Weights of a small transformer language model.
Size: width 64, 2 heads of 32, MLP 384 squared ReLU, vocabulary 2697.
Architecture: rotary positions, untied embeddings, normalized queries and keys, capped logits.
Training: a variant of Adam for these matrices, 126M tokens, 3837 steps.
Each number is 50 + 12 x the weight over its row's rms, rounded and kept within 0 to 99. Layers, rows and columns count from 0. The size before them is the row's rms in percent of the matrix's.

# q: layer 11 attention query, 64x64, rms 0.161, rows 0-31, columns 0-63
# k: layer 11 attention key, 64x64, rms 0.164, rows 0-31, columns 0-63
# v: layer 11 attention value, 64x64, rms 0.155, rows 0-20, columns 0-63
# o: layer 11 attention output (transposed), 64x64, rms 0.153, rows 0-19, columns 0-63
q0 066:53 61 50 43 40 39 42 58 42 43 41 65 43 69 42 54 57 27 80 55 56 59 66 50 61 64 32 53 52 47 67 61 67 42 24 51 41 49 47 42 36 46 52 63 51 46 64 69 59 48 64 45 36 33 52 17 47 63 30 51 55 64 46 52
k0 066:47 43 50 67 55 60 37 49 37 49 61 62 87 34 65 51 45 48 50 49 87 69 61 46 52 40 47 46 40 56 46 37 55 42 58 46 41 48 36 53 71 70 45 32 68 33 43 55 42 49 62 47 64 43 45 51 51 35 56 72 59 63 55 54
q1 095:31 70 59 46 48 39 39 50 59 46 21 46 50 60 59 44 51 38 80 46 38 48 32 50 52 80 31 29 67 60 33 52 47 65 39 65 40 52 58 59 48 55 50 57 65 38 46 41 52 51 33 68 52 55 55 46 53 74 44 43 44 41 63 47
k1 061:40 53 53 46 29 63 59 42 48 64 40 67 29 76 40 60 57 52 55 36 27 42 59 39 59 30 49 72 47 40 43 44 53 29 62 38 77 52 61 40 48 50 47 49 49 39 67 44 66 47 49 53 38 55 67 22 54 58 48 59 41 56 40 61
q2 151:30 53 67 44 40 51 45 59 56 59 30 39 36 54 52 37 56 39 70 53 45 43 34 45 51 65 18 33 42 50 37 59 41 67 42 71 41 49 53 63 30 55 56 46 72 41 67 58 48 58 39 49 51 45 52 29 62 66 32 51 40 31 54 36
k2 070:33 61 29 54 42 34 40 50 51 48 52 84 44 57 51 49 55 44 53 56 23 61 57 59 63 51 52 51 40 29 46 43 65 54 44 33 37 71 57 43 35 51 48 51 55 62 75 58 67 32 41 66 50 31 47 22 39 65 48 52 51 44 49 45
q3 097:43 34 62 49 51 53 26 61 57 60 36 24 49 41 56 55 61 55 46 54 60 41 37 48 44 39 36 45 36 45 56 70 36 52 51 71 50 28 52 57 41 34 50 38 64 54 37 67 51 55 54 27 48 35 23 51 74 42 36 52 30 37 55 45
k3 132:44 45 39 38 50 51 42 44 51 49 39 58 39 66 63 49 55 60 29 36 45 71 60 54 36 49 46 57 56 44 63 48 82 46 37 33 54 61 41 37 50 40 22 63 53 40 59 59 59 58 60 62 53 40 57 30 42 76 62 68 64 46 37 29
q4 104:55 46 31 58 59 21 42 49 28 47 54 57 78 52 43 47 42 31 57 67 46 42 46 64 56 35 48 59 45 45 29 59 50 47 68 69 61 60 61 46 43 43 58 56 32 80 57 41 33 31 41 46 73 60 60 52 43 42 47 46 46 60 44 56
k4 112:56 61 51 71 56 37 52 48 50 41 59 45 56 33 26 28 33 46 46 54 31 47 42 53 72 41 61 46 33 42 32 29 34 57 68 55 60 57 55 48 63 51 70 50 42 59 44 30 42 44 47 48 51 58 52 56 39 43 43 22 49 45 74 71
q5 093:51 54 47 54 52 44 64 41 73 54 44 68 52 54 34 43 36 46 46 47 26 45 48 56 46 60 65 37 35 58 39 11 48 59 67 46 37 60 66 63 49 49 47 42 53 47 57 21 73 38 29 45 48 49 44 56 43 68 39 59 62 31 54 48
k5 107:44 46 61 68 46 44 33 59 50 69 46 40 65 42 54 52 59 39 59 52 52 32 38 38 61 55 48 36 37 62 33 45 28 58 45 81 45 30 57 63 38 47 62 44 60 43 56 49 39 39 46 30 57 54 41 57 56 31 21 35 29 52 52 59
q6 080:37 65 26 53 74 58 48 52 59 54 50 51 48 21 51 39 58 41 57 57 31 67 40 55 41 56 43 36 67 48 55 52 40 40 23 74 57 45 46 38 53 46 73 49 56 56 65 43 39 42 61 54 37 71 55 47 59 33 45 35 63 36 64 57
k6 083:69 41 47 53 48 61 64 64 60 21 40 28 69 40 55 42 48 53 48 35 50 29 53 31 59 30 37 25 72 49 58 43 47 54 22 51 39 46 61 47 46 46 55 43 43 53 45 72 55 58 36 49 60 53 30 42 35 66 49 50 43 44 57 44
q7 079:56 43 44 61 41 44 43 38 38 45 44 51 58 35 60 48 57 39 70 40 45 35 50 53 31 54 58 70 45 60 27 54 44 61 50 73 54 48 38 72 49 58 65 44 70 59 44 48 28 73 55 45 50 71 62 37 61 53 25 45 41 65 49 26
k7 080:55 44 70 48 47 60 51 54 45 44 53 15 41 48 40 39 57 47 62 68 44 66 25 50 47 53 39 42 46 51 74 50 50 46 43 56 73 50 63 56 56 53 56 36 74 42 47 58 47 59 36 55 42 30 53 55 67 56 68 33 51 58 84 41
q8 069:51 59 51 46 44 48 34 52 32 31 48 45 37 51 60 60 62 41 64 70 48 40 52 42 25 66 35 57 67 46 83 53 39 52 41 40 47 31 59 48 46 55 53 52 56 49 43 54 49 40 58 61 50 44 44 46 45 63 44 27 70 65 40 86
k8 068:68 43 24 36 67 44 66 65 43 61 43 43 33 66 62 55 59 46 51 46 28 57 37 68 61 38 56 40 38 49 33 63 53 38 48 49 60 42 54 49 59 51 48 57 26 53 45 48 64 67 38 41 39 45 45 28 57 65 52 44 25 56 34 33
q9 098:66 60 46 45 58 57 52 35 49 15 46 65 64 36 67 63 54 63 48 33 62 48 51 55 35 46 60 46 60 38 61 47 48 39 32 36 52 31 43 55 74 69 28 40 60 53 36 46 46 54 62 58 45 62 63 63 44 29 67 47 39 62 48 48
k9 067:58 52 76 50 51 55 66 65 35 51 57 37 54 38 69 50 40 35 45 39 51 46 43 40 47 53 54 56 59 62 68 48 33 47 73 66 31 31 51 51 62 46 55 57 44 49 31 54 19 64 45 48 40 63 55 75 49 38 36 49 50 69 70 56
q10 077:65 63 55 36 55 50 43 37 34 26 56 81 60 38 64 38 45 61 59 36 51 51 61 54 54 69 59 37 71 39 62 37 55 39 52 36 47 42 50 59 76 54 44 57 57 49 70 42 46 46 43 61 43 71 72 52 32 57 58 49 61 68 50 51
k10 071:46 56 61 59 52 45 57 65 59 50 47 39 53 28 36 33 40 47 56 45 59 26 38 41 55 50 59 52 47 57 58 46 28 60 68 68 44 29 58 62 51 54 64 32 56 44 37 45 29 44 58 59 42 73 48 66 56 26 27 29 41 60 64 55
q11 139:27 41 64 42 40 57 41 74 55 68 41 33 36 67 52 41 54 39 61 65 50 45 44 41 55 61 27 40 36 58 31 61 50 65 57 63 44 50 58 54 21 50 51 58 57 38 66 62 57 53 46 47 51 39 46 32 71 68 24 50 56 46 51 45
k11 072:40 60 48 31 51 44 36 56 52 46 46 62 35 69 66 41 49 62 56 55 44 73 66 58 49 54 46 59 46 53 49 37 71 57 52 54 70 75 64 47 35 50 34 79 49 53 58 57 62 45 50 60 60 33 60 33 29 66 67 65 67 37 46 51
q12 194:66 51 36 58 71 32 61 43 46 40 69 73 68 40 35 46 34 53 37 48 38 46 66 54 62 36 75 51 55 54 47 41 57 49 45 36 61 53 56 46 69 48 50 57 18 70 52 37 47 31 59 54 54 57 56 51 25 40 63 44 59 46 41 52
k12 119:38 57 49 59 52 52 62 57 54 48 42 43 56 25 35 41 47 43 63 53 53 24 29 47 64 46 65 32 41 56 51 31 19 61 45 71 48 43 64 61 58 67 60 50 49 54 33 42 52 35 40 39 43 63 50 61 52 33 39 27 30 55 57 55
q13 073:56 56 44 44 55 28 40 50 50 28 28 49 48 47 54 52 43 56 47 57 51 57 28 69 40 73 28 59 61 30 45 43 32 66 53 35 39 61 56 38 50 72 51 62 53 59 66 36 56 52 24 52 30 59 58 54 42 63 44 54 46 27 48 38
k13 103:46 45 58 52 44 58 56 46 64 71 30 38 57 74 50 60 52 38 51 58 46 34 39 36 38 51 63 46 52 71 57 62 48 44 39 67 32 33 44 64 46 47 47 29 65 38 33 45 68 65 59 48 62 56 48 57 63 38 36 37 25 57 35 29
q14 086:49 48 66 50 60 33 53 55 28 53 70 50 53 54 51 46 40 45 45 50 56 65 57 26 62 22 45 53 71 44 48 60 57 41 43 46 65 41 29 56 61 22 47 66 50 44 73 54 63 51 70 50 56 41 37 54 55 41 65 55 50 78 40 62
k14 080:42 57 29 53 31 53 50 31 44 41 50 61 69 65 50 58 31 67 42 42 30 50 40 73 24 35 43 62 56 38 35 37 67 57 53 44 62 34 51 51 70 65 25 41 63 64 49 41 39 49 43 68 57 47 60 46 50 58 54 48 47 44 47 33
q15 090:41 40 52 59 63 53 48 51 54 50 71 62 53 43 47 60 43 61 49 29 35 78 48 45 33 65 59 56 59 68 35 56 64 32 55 39 45 40 57 46 74 24 33 60 38 48 50 38 63 49 48 63 59 41 29 60 39 54 67 51 70 42 36 59
k15 104:48 59 50 69 52 37 40 52 42 36 51 52 79 39 38 34 47 33 38 62 53 53 61 45 72 44 47 46 41 60 52 21 50 58 56 52 37 46 51 56 41 45 55 42 50 60 57 73 61 22 48 33 59 27 61 54 33 44 32 59 48 37 73 49
q16 086:49 58 32 54 56 53 63 62 51 37 43 59 34 76 41 51 22 44 49 47 58 40 60 48 52 56 53 34 37 47 55 43 48 54 53 58 36 37 78 36 60 69 28 70 43 50 54 22 77 45 58 41 53 40 67 50 40 50 35 39 44 51 58 44
k16 114:39 56 62 44 54 55 43 70 50 50 36 48 44 46 56 62 40 48 63 43 55 29 42 27 57 59 43 44 40 58 61 56 30 45 40 67 26 22 49 58 46 62 55 18 62 60 49 56 46 50 34 26 37 55 44 56 59 44 22 55 35 50 53 44
q17 066:52 59 52 35 50 22 52 55 64 29 57 50 55 70 45 66 47 40 70 59 35 64 52 58 67 48 50 56 46 50 39 58 70 62 49 35 50 58 55 65 43 61 56 74 58 46 41 69 43 63 25 56 47 35 50 59 21 52 69 39 53 57 49 59
k17 113:32 47 47 52 33 55 46 90 58 59 39 33 60 54 50 51 45 45 41 53 66 21 32 35 53 49 55 49 42 62 58 51 23 49 36 62 31 36 47 52 57 59 56 32 60 51 47 52 56 60 52 32 56 42 66 53 70 47 25 42 43 53 53 50
q18 082:46 53 49 59 34 44 44 53 65 42 66 49 30 46 56 43 55 48 54 53 27 63 59 37 52 82 44 41 42 45 23 60 53 68 47 32 54 51 42 35 39 71 45 59 66 34 45 48 37 74 48 71 55 50 50 28 48 65 49 44 42 33 41 62
k18 108:56 52 76 57 38 59 57 83 47 59 44 36 51 39 64 57 57 30 53 63 63 44 33 39 34 49 51 64 40 57 45 60 31 39 39 58 38 46 37 48 61 37 57 33 60 47 51 56 60 63 48 21 63 60 59 72 65 51 43 34 41 44 61 48
q19 088:54 74 50 57 43 43 33 50 43 17 52 30 51 56 52 59 47 48 83 65 54 50 44 68 58 60 44 53 52 42 75 59 40 44 46 49 48 42 72 58 60 63 45 56 67 58 38 27 46 51 50 36 36 58 59 79 57 42 60 54 47 57 47 49
k19 094:47 49 34 53 50 67 72 40 61 48 42 55 43 57 43 53 43 55 41 39 38 72 55 45 48 33 67 61 33 44 59 31 77 36 58 31 62 52 61 38 54 46 27 68 29 47 70 51 56 58 73 76 44 58 55 48 46 42 53 46 37 46 38 53
q20 089:47 51 39 44 52 54 65 43 61 32 47 47 43 63 60 51 45 36 50 25 38 56 43 62 39 55 56 44 37 52 24 62 59 61 75 52 52 26 51 39 45 70 36 57 37 40 26 36 55 56 53 49 64 20 20 58 58 59 45 53 49 48 48 55
k20 100:41 63 49 48 60 65 49 46 48 76 62 64 46 45 41 53 45 52 31 51 38 58 59 57 48 61 59 78 64 34 56 40 46 32 45 29 62 71 20 38 38 51 35 47 52 48 67 25 30 47 58 71 40 56 63 56 53 42 55 57 54 55 46 50
q21 086:49 52 54 48 44 42 26 54 57 51 41 64 47 51 30 33 43 44 61 52 47 30 25 62 58 60 46 58 35 42 36 34 22 72 56 56 51 46 76 67 29 49 56 50 45 67 56 51 40 37 44 44 41 39 44 44 44 65 40 40 42 32 63 34
k21 097:43 41 58 35 34 65 62 59 47 63 39 27 44 35 49 59 60 35 53 47 69 26 43 34 35 54 48 36 49 56 44 60 33 51 38 78 30 43 51 61 49 57 52 40 63 44 47 44 55 52 54 35 55 60 33 53 75 49 27 57 27 47 44 61
q22 094:58 28 50 44 49 76 54 55 74 76 47 48 24 42 50 49 52 47 73 35 33 60 56 30 52 58 65 39 36 56 36 35 49 49 56 48 38 49 37 49 56 56 51 46 38 35 47 40 68 45 49 53 57 71 38 64 73 49 45 57 49 27 61 50
k22 072:54 56 62 63 42 31 44 35 41 41 69 55 64 61 64 48 63 50 52 65 46 62 68 44 48 54 40 50 55 44 38 37 52 57 48 44 75 61 46 49 54 25 60 63 50 55 68 51 26 62 55 69 47 58 51 49 38 37 91 54 65 45 57 57
q23 095:37 46 53 45 33 43 48 60 41 44 52 46 57 50 62 50 55 36 72 59 52 43 46 51 50 72 24 59 68 37 61 56 43 54 53 74 51 45 41 66 34 49 50 56 92 35 55 52 39 62 61 63 41 65 69 46 62 50 28 35 48 50 54 54
k23 092:64 47 54 66 60 70 53 39 48 42 48 45 36 49 51 74 50 53 41 43 40 64 66 51 22 38 55 49 64 43 41 57 61 39 35 31 73 47 39 40 60 63 42 47 27 52 34 55 52 71 49 50 73 56 22 49 56 52 73 51 56 55 47 57
q24 067:58 57 41 46 58 35 54 41 38 65 44 55 61 47 66 32 31 39 59 54 31 55 60 55 61 39 56 54 31 47 27 52 45 60 43 55 64 68 56 49 32 55 71 55 46 65 67 47 17 50 26 61 47 62 56 46 50 42 37 49 54 25 43 58
k24 111:43 47 61 48 32 64 66 67 48 46 42 23 47 44 53 58 48 45 66 34 37 29 27 39 47 54 43 44 46 65 53 59 28 61 49 67 31 24 38 53 48 39 55 30 59 41 45 45 61 60 42 37 46 55 59 49 69 53 31 49 38 44 57 30
q25 094:62 47 43 43 64 67 73 38 48 48 42 55 47 85 60 67 46 35 35 48 46 59 59 69 17 47 52 64 57 58 46 61 57 52 32 33 58 56 42 25 52 53 44 61 40 54 31 35 50 68 49 47 59 58 36 61 50 44 54 48 39 54 36 44
k25 086:38 61 61 42 35 42 49 63 37 58 44 50 57 53 47 28 37 47 55 59 38 71 52 45 57 57 72 75 41 49 71 39 59 47 58 37 58 52 29 55 37 34 49 22 30 47 65 55 45 32 54 54 43 50 63 59 36 43 49 56 75 46 70 47
q26 134:54 49 56 31 33 58 55 55 51 41 28 44 47 48 45 42 65 42 73 39 48 33 41 56 32 68 36 63 29 43 62 56 40 60 42 81 57 47 56 59 48 60 65 33 76 55 49 35 30 56 38 44 39 54 47 36 51 59 31 41 36 46 52 61
k26 062:40 61 22 54 44 40 45 58 46 29 51 37 75 35 46 51 36 49 62 64 50 48 47 72 57 36 44 34 50 39 52 59 47 36 42 36 40 74 66 34 52 67 53 45 34 63 43 61 61 32 41 45 58 56 45 36 55 51 45 26 36 58 65 60
q27 077:59 57 50 49 57 40 59 45 65 50 47 50 38 47 55 53 54 46 35 32 49 50 64 30 41 42 73 59 48 52 33 51 67 49 40 46 48 36 35 65 86 33 40 33 41 55 58 42 73 44 62 39 42 49 47 43 35 76 68 48 64 34 60 38
k27 105:59 46 31 67 60 27 48 32 62 24 51 58 70 67 38 62 48 39 52 72 51 48 46 72 64 61 49 44 52 45 51 43 60 57 60 46 33 49 62 45 34 69 59 50 55 56 32 65 48 35 48 53 41 32 57 40 48 27 57 36 40 71 49 46
q28 075:59 84 28 60 42 40 69 37 42 58 52 58 44 71 36 40 44 37 53 62 60 58 47 40 59 26 51 56 39 44 27 50 61 51 55 40 33 70 54 55 37 55 43 62 57 51 46 46 66 52 48 54 20 51 57 60 55 69 61 49 55 65 37 51
k28 110:43 51 70 36 32 69 54 82 63 65 42 27 35 44 65 55 43 51 53 37 52 39 34 44 41 59 44 36 54 64 48 52 38 59 59 73 39 28 50 44 45 41 36 39 61 52 56 39 55 58 42 48 66 47 45 48 74 43 41 56 49 66 62 29
q29 103:60 50 53 53 51 40 43 44 60 50 23 43 47 60 54 62 53 56 63 48 42 40 42 61 40 54 43 60 44 47 47 55 28 82 38 68 39 43 52 52 45 84 77 48 60 60 56 43 49 62 52 46 63 43 62 42 64 57 46 33 28 25 51 33
k29 075:51 66 36 35 34 29 55 71 65 59 43 60 45 25 28 53 53 41 45 38 60 56 52 62 56 64 65 33 41 54 57 46 36 53 47 48 23 53 41 33 47 32 33 42 61 56 49 44 53 36 32 58 44 76 61 49 56 47 45 49 55 72 53 52
q30 087:35 75 49 43 45 42 71 32 60 49 32 56 47 64 31 40 35 66 68 48 39 30 52 61 49 67 45 36 58 42 70 38 45 70 39 52 43 69 47 59 34 56 49 60 60 29 64 57 52 46 41 54 38 39 54 50 47 56 42 52 56 34 40 26
k30 097:40 47 54 41 47 42 44 76 62 71 35 62 62 40 45 51 34 49 48 63 64 39 39 42 64 46 43 24 61 52 51 51 13 61 48 76 44 43 43 37 36 56 49 38 50 59 47 60 56 41 49 24 58 37 42 54 63 48 36 56 38 43 37 41
q31 076:64 54 34 44 52 44 64 33 30 50 45 48 56 55 57 44 37 52 52 29 61 33 28 45 40 55 47 59 52 59 56 28 41 60 42 33 42 56 40 59 63 49 43 30 63 43 60 57 71 48 48 44 47 28 62 46 59 86 57 48 64 44 52 25
k31 091:61 36 73 33 51 76 54 45 61 53 59 43 44 64 48 61 75 62 35 60 64 50 58 36 60 46 35 51 57 57 33 49 61 44 53 29 56 19 69 46 62 39 43 56 51 35 54 51 52 67 36 42 38 51 39 49 56 40 52 73 41 67 62 50
v0 098:50 32 52 27 29 41 46 21 47 43 48 59 69 41 42 39 60 51 45 67 40 61 54 43 50 41 52 20 39 61 41 64 49 41 41 45 51 34 59 28 59 41 29 58 42 65 29 72 51 50 41 39 35 46 60 49 54 52 31 43 59 54 46 42
o0 095:48 75 48 61 59 61 40 49 43 69 49 54 45 57 51 74 59 56 43 38 57 54 38 50 44 17 63 46 58 50 39 39 65 49 58 61 30 44 51 66 29 48 54 62 59 57 49 35 53 56 48 46 68 50 57 60 11 47 71 58 57 65 48 43
v1 106:56 30 30 42 50 46 34 33 42 37 51 57 48 43 51 50 46 64 58 51 64 53 86 62 68 44 46 47 67 56 35 62 47 31 50 52 48 49 59 21 44 36 53 57 47 60 51 51 58 48 84 56 46 68 57 29 46 59 40 54 63 61 52 56
o1 104:39 48 40 61 46 23 54 69 29 68 53 44 52 72 52 62 60 30 60 52 51 57 37 46 68 38 33 46 26 42 20 56 50 60 59 41 31 52 51 68 33 47 41 73 51 50 38 43 56 55 39 54 54 47 40 64 51 42 42 46 40 41 40 55
v2 111:58 57 40 68 56 53 60 52 35 21 49 43 37 63 68 37 61 47 69 56 63 38 49 55 47 71 51 47 23 42 43 47 60 25 32 43 61 54 51 31 42 53 51 58 59 46 67 76 37 40 51 58 38 37 47 41 53 54 65 48 56 66 68 53
o2 107:46 45 63 52 53 43 39 53 46 44 51 47 56 53 54 62 36 62 57 60 59 44 42 60 45 75 28 62 74 49 53 53 20 45 42 48 42 62 52 61 40 42 54 96 41 40 48 54 51 54 47 44 45 46 46 46 55 24 20 40 52 41 44 57
v3 106:61 49 46 37 41 74 64 46 26 59 47 49 53 55 39 23 53 55 58 55 85 56 44 63 51 64 63 47 63 47 48 47 61 45 77 41 46 74 52 65 60 30 56 49 52 44 47 45 55 50 44 57 58 46 48 27 47 47 52 48 38 76 40 66
o3 103:37 43 57 40 49 29 46 65 60 53 81 44 45 64 59 54 30 38 58 74 34 63 60 47 74 70 45 39 46 44 62 23 51 44 57 49 45 53 57 64 55 47 43 80 53 27 58 55 64 37 52 39 52 55 66 41 48 46 55 49 49 46 59 50
v4 105:33 27 59 42 44 55 37 39 13 69 49 57 57 48 35 49 64 44 50 33 35 46 65 58 44 33 40 47 60 48 32 45 57 34 57 55 43 70 55 34 39 51 44 61 60 58 51 29 57 50 74 49 39 46 39 35 45 52 46 43 51 59 69 67
o4 099:46 48 33 48 34 23 55 63 70 35 57 33 47 53 63 69 56 40 58 36 18 51 43 39 62 47 20 46 37 55 51 54 48 46 66 38 37 55 57 53 56 49 58 60 68 36 56 37 69 62 45 58 63 37 48 53 32 36 47 43 36 49 44 53
v5 091:72 67 13 58 37 53 54 61 36 52 56 50 46 43 46 64 47 59 59 51 51 41 40 61 37 49 44 44 71 35 67 46 64 52 53 53 33 50 49 76 41 50 59 26 55 33 46 42 69 43 47 55 52 40 47 36 52 47 34 39 58 31 33 68
o5 076:39 34 68 54 47 36 59 52 62 37 56 31 52 57 52 40 68 43 40 55 47 45 74 40 50 71 58 50 56 44 57 40 41 48 48 27 41 44 42 51 78 40 44 65 35 46 51 57 67 43 56 48 25 62 54 54 48 38 73 27 38 30 64 44
v6 107:46 69 37 39 74 42 48 59 47 55 43 59 63 49 33 67 60 56 44 42 14 56 41 51 48 61 57 41 51 52 42 33 35 44 42 37 53 40 36 41 39 64 34 50 41 58 40 29 42 51 38 31 63 64 57 71 58 53 73 56 48 31 46 35
o6 102:64 53 43 56 39 72 51 38 61 50 42 53 40 23 57 34 62 59 44 45 49 51 45 48 20 51 83 51 32 63 40 35 70 49 63 58 48 60 58 47 32 58 53 16 50 52 43 55 46 52 42 48 51 58 34 38 56 73 43 48 53 49 47 37
v7 098:62 51 44 30 65 66 56 35 38 28 50 47 32 42 53 61 68 42 44 43 53 39 50 75 50 50 51 66 33 60 47 35 53 29 42 38 54 46 42 28 57 34 56 58 63 58 60 19 62 53 51 45 44 61 60 43 42 64 74 38 45 59 62 43
o7 108:40 54 51 58 33 46 47 52 57 52 69 42 37 31 60 45 58 60 54 58 20 57 44 58 58 71 56 52 41 46 43 39 41 35 48 40 37 71 42 64 47 46 62 87 66 28 41 47 37 40 43 56 53 54 39 50 56 51 23 44 66 43 39 59
v8 085:31 28 49 28 46 45 54 42 55 70 50 43 53 31 51 72 40 52 54 61 45 54 63 14 51 62 46 46 58 46 43 40 25 44 44 57 45 44 49 50 43 27 59 45 45 65 59 54 47 42 38 40 51 55 41 76 52 37 38 48 80 53 42 43
o8 080:59 60 48 60 47 71 54 55 26 64 58 56 63 42 47 40 48 47 57 15 54 61 39 53 30 42 60 57 38 60 27 52 68 47 46 53 50 36 45 58 57 64 51 07 52 55 39 52 42 43 51 50 61 58 48 47 46 52 56 50 41 77 62 48
v9 105:43 30 65 54 40 34 48 25 19 85 48 40 48 42 51 52 42 61 56 43 50 45 64 55 59 55 53 44 42 38 51 54 42 68 51 55 43 78 47 64 55 29 74 36 55 56 46 50 66 47 63 37 52 56 65 41 57 39 39 56 58 52 58 59
o9 092:42 54 41 57 49 49 56 70 60 51 72 35 47 41 38 53 53 13 60 43 40 64 73 33 58 36 34 34 53 45 50 51 50 41 52 39 46 31 44 59 82 54 52 23 63 51 47 49 70 49 54 60 67 54 44 55 57 48 57 36 40 61 53 48
v10 099:46 59 68 73 61 65 59 59 28 30 55 42 39 56 53 64 68 40 64 47 47 34 52 49 49 68 43 57 27 32 58 60 53 34 24 50 50 58 61 45 47 70 62 49 62 38 69 68 56 59 42 55 44 44 48 32 47 44 35 55 45 57 68 61
o10 094:49 35 61 47 45 41 51 52 57 33 44 36 55 56 49 61 49 53 57 53 50 42 55 52 44 70 14 60 79 43 57 66 21 44 43 41 49 60 35 41 59 49 59 86 43 52 53 44 49 49 52 59 53 48 49 51 46 22 31 29 56 49 48 63
v11 086:23 49 46 57 40 47 39 66 68 57 51 39 57 50 47 55 49 37 37 52 56 50 27 54 68 61 29 21 51 27 49 42 58 70 44 42 44 66 49 50 43 65 52 36 43 47 39 66 33 60 40 43 38 45 54 71 54 44 73 46 54 29 44 45
o11 095:61 45 55 53 49 72 61 48 57 44 43 56 38 43 37 43 60 82 48 49 72 42 66 44 42 52 51 41 58 55 79 59 33 34 35 64 30 37 66 31 61 47 52 32 35 41 41 67 57 55 48 30 52 38 45 45 38 42 60 62 49 44 52 34
v12 104:67 48 78 38 64 30 56 40 60 51 40 42 40 54 44 63 55 61 44 41 47 44 61 54 47 42 54 25 23 36 53 56 48 48 49 51 46 44 66 63 49 46 70 54 41 64 22 43 36 59 28 48 20 50 42 68 51 62 52 45 47 47 52 66
o12 086:49 64 46 60 32 77 43 49 61 57 60 64 48 47 39 50 58 59 45 63 38 44 58 34 59 26 38 43 66 36 63 64 41 29 66 65 32 57 53 42 42 47 57 29 52 83 46 58 44 44 61 46 60 67 50 58 40 46 60 44 74 55 49 52
v13 112:50 42 63 39 48 54 54 35 25 70 60 44 60 45 26 34 54 63 58 46 59 57 57 47 55 32 60 39 55 36 67 47 56 46 68 49 56 70 38 43 48 40 62 39 57 73 46 57 48 41 26 62 34 22 39 54 50 50 67 57 40 66 62 54
o13 103:40 44 47 56 38 59 44 62 55 40 80 64 40 53 41 54 35 45 52 52 39 46 35 36 70 60 29 25 59 45 77 43 39 50 76 51 41 48 63 61 53 43 55 46 68 35 72 63 68 49 48 45 68 58 57 49 60 49 51 59 43 51 72 52
v14 100:52 46 35 63 61 51 40 48 74 67 43 62 59 53 60 59 34 26 42 59 29 58 51 38 58 42 43 66 65 76 38 43 41 49 52 61 61 46 24 51 38 46 30 59 32 52 29 29 53 59 56 45 51 50 61 68 58 60 52 46 54 40 35 49
o14 101:63 55 41 30 52 56 53 45 45 54 32 61 44 38 50 37 58 46 48 37 61 51 52 60 31 35 68 52 26 68 36 59 74 66 44 48 56 37 70 54 33 54 51 13 57 64 38 43 32 54 46 61 55 44 40 39 54 65 48 65 41 41 46 39
v15 100:44 85 47 62 39 55 53 62 63 39 40 47 32 60 48 55 28 44 51 48 20 59 24 42 57 57 58 75 37 55 56 59 43 59 52 52 55 29 40 36 43 56 47 47 40 49 66 48 51 54 53 55 34 29 61 52 58 51 64 47 75 51 59 60
o15 098:46 50 66 28 65 74 43 46 52 44 33 58 50 39 57 37 59 65 56 47 77 57 32 53 30 84 51 53 70 56 69 51 50 49 35 36 55 47 55 44 50 51 54 46 52 59 48 48 52 71 69 51 29 65 62 44 61 65 36 56 42 39 50 49
v16 105:59 40 26 34 57 27 56 43 50 68 35 49 65 51 39 51 32 51 41 50 52 65 48 42 44 31 54 55 74 67 34 35 40 60 64 46 41 64 36 64 61 41 55 59 46 40 28 42 63 42 54 42 54 48 59 55 36 40 47 65 46 40 22 33
o16 111:48 58 53 59 45 55 45 48 56 63 61 45 56 45 48 35 52 28 47 52 33 50 63 49 52 26 79 48 39 59 26 44 80 62 59 50 71 49 65 61 47 43 41 33 58 52 50 58 54 50 45 48 47 48 47 38 44 81 75 60 36 68 54 36
v17 096:37 54 57 58 31 64 37 42 47 62 57 34 43 37 45 45 51 47 60 73 53 51 31 63 51 32 46 42 35 30 46 55 51 74 42 47 33 57 66 44 45 49 76 58 55 34 49 70 42 67 53 57 46 31 55 44 66 41 41 40 65 63 73 63
o17 103:43 47 61 45 63 43 48 56 50 37 58 56 40 44 48 56 56 61 57 50 64 49 52 42 60 62 34 37 74 45 87 55 17 30 37 51 34 36 46 50 73 52 58 50 51 47 47 46 50 55 66 49 50 37 58 62 50 20 61 47 37 34 54 64
v18 102:57 65 55 60 72 45 49 58 85 46 58 60 40 53 65 53 28 29 40 48 46 56 59 31 48 55 49 57 37 56 49 61 54 59 37 58 68 36 43 46 35 69 44 50 49 35 52 34 28 48 58 49 60 44 34 66 61 33 36 58 58 29 48 35
o18 100:71 45 43 42 63 54 48 36 33 36 21 61 59 46 41 43 53 56 45 27 75 53 42 58 46 42 62 73 46 59 37 61 54 60 36 66 57 47 59 42 44 49 45 18 50 85 44 47 35 56 47 53 44 47 50 45 68 58 45 57 44 56 44 53
v19 102:36 54 70 55 40 27 45 19 47 45 37 48 56 44 50 72 47 58 30 26 30 65 41 24 43 46 62 49 42 58 56 52 50 52 38 43 54 48 61 61 52 35 66 39 42 77 44 40 56 44 35 46 44 57 59 59 49 47 29 45 40 34 48 51
o19 098:54 51 54 62 61 87 51 46 60 60 51 30 48 45 46 46 63 54 43 43 41 48 52 48 37 31 66 50 52 44 42 55 66 37 68 53 54 48 46 54 53 66 64 18 63 63 54 52 37 61 50 50 66 65 47 48 49 74 71 55 66 78 48 42
v20 087:55 48 36 35 64 38 66 57 65 68 51 44 58 42 40 37 45 66 52 64 46 58 58 43 43 29 53 55 77 61 43 47 49 56 56 54 40 49 46 42 51 37 44 78 30 38 29 59 49 37 74 72 43 56 38 62 42 45 61 67 61 64 36 39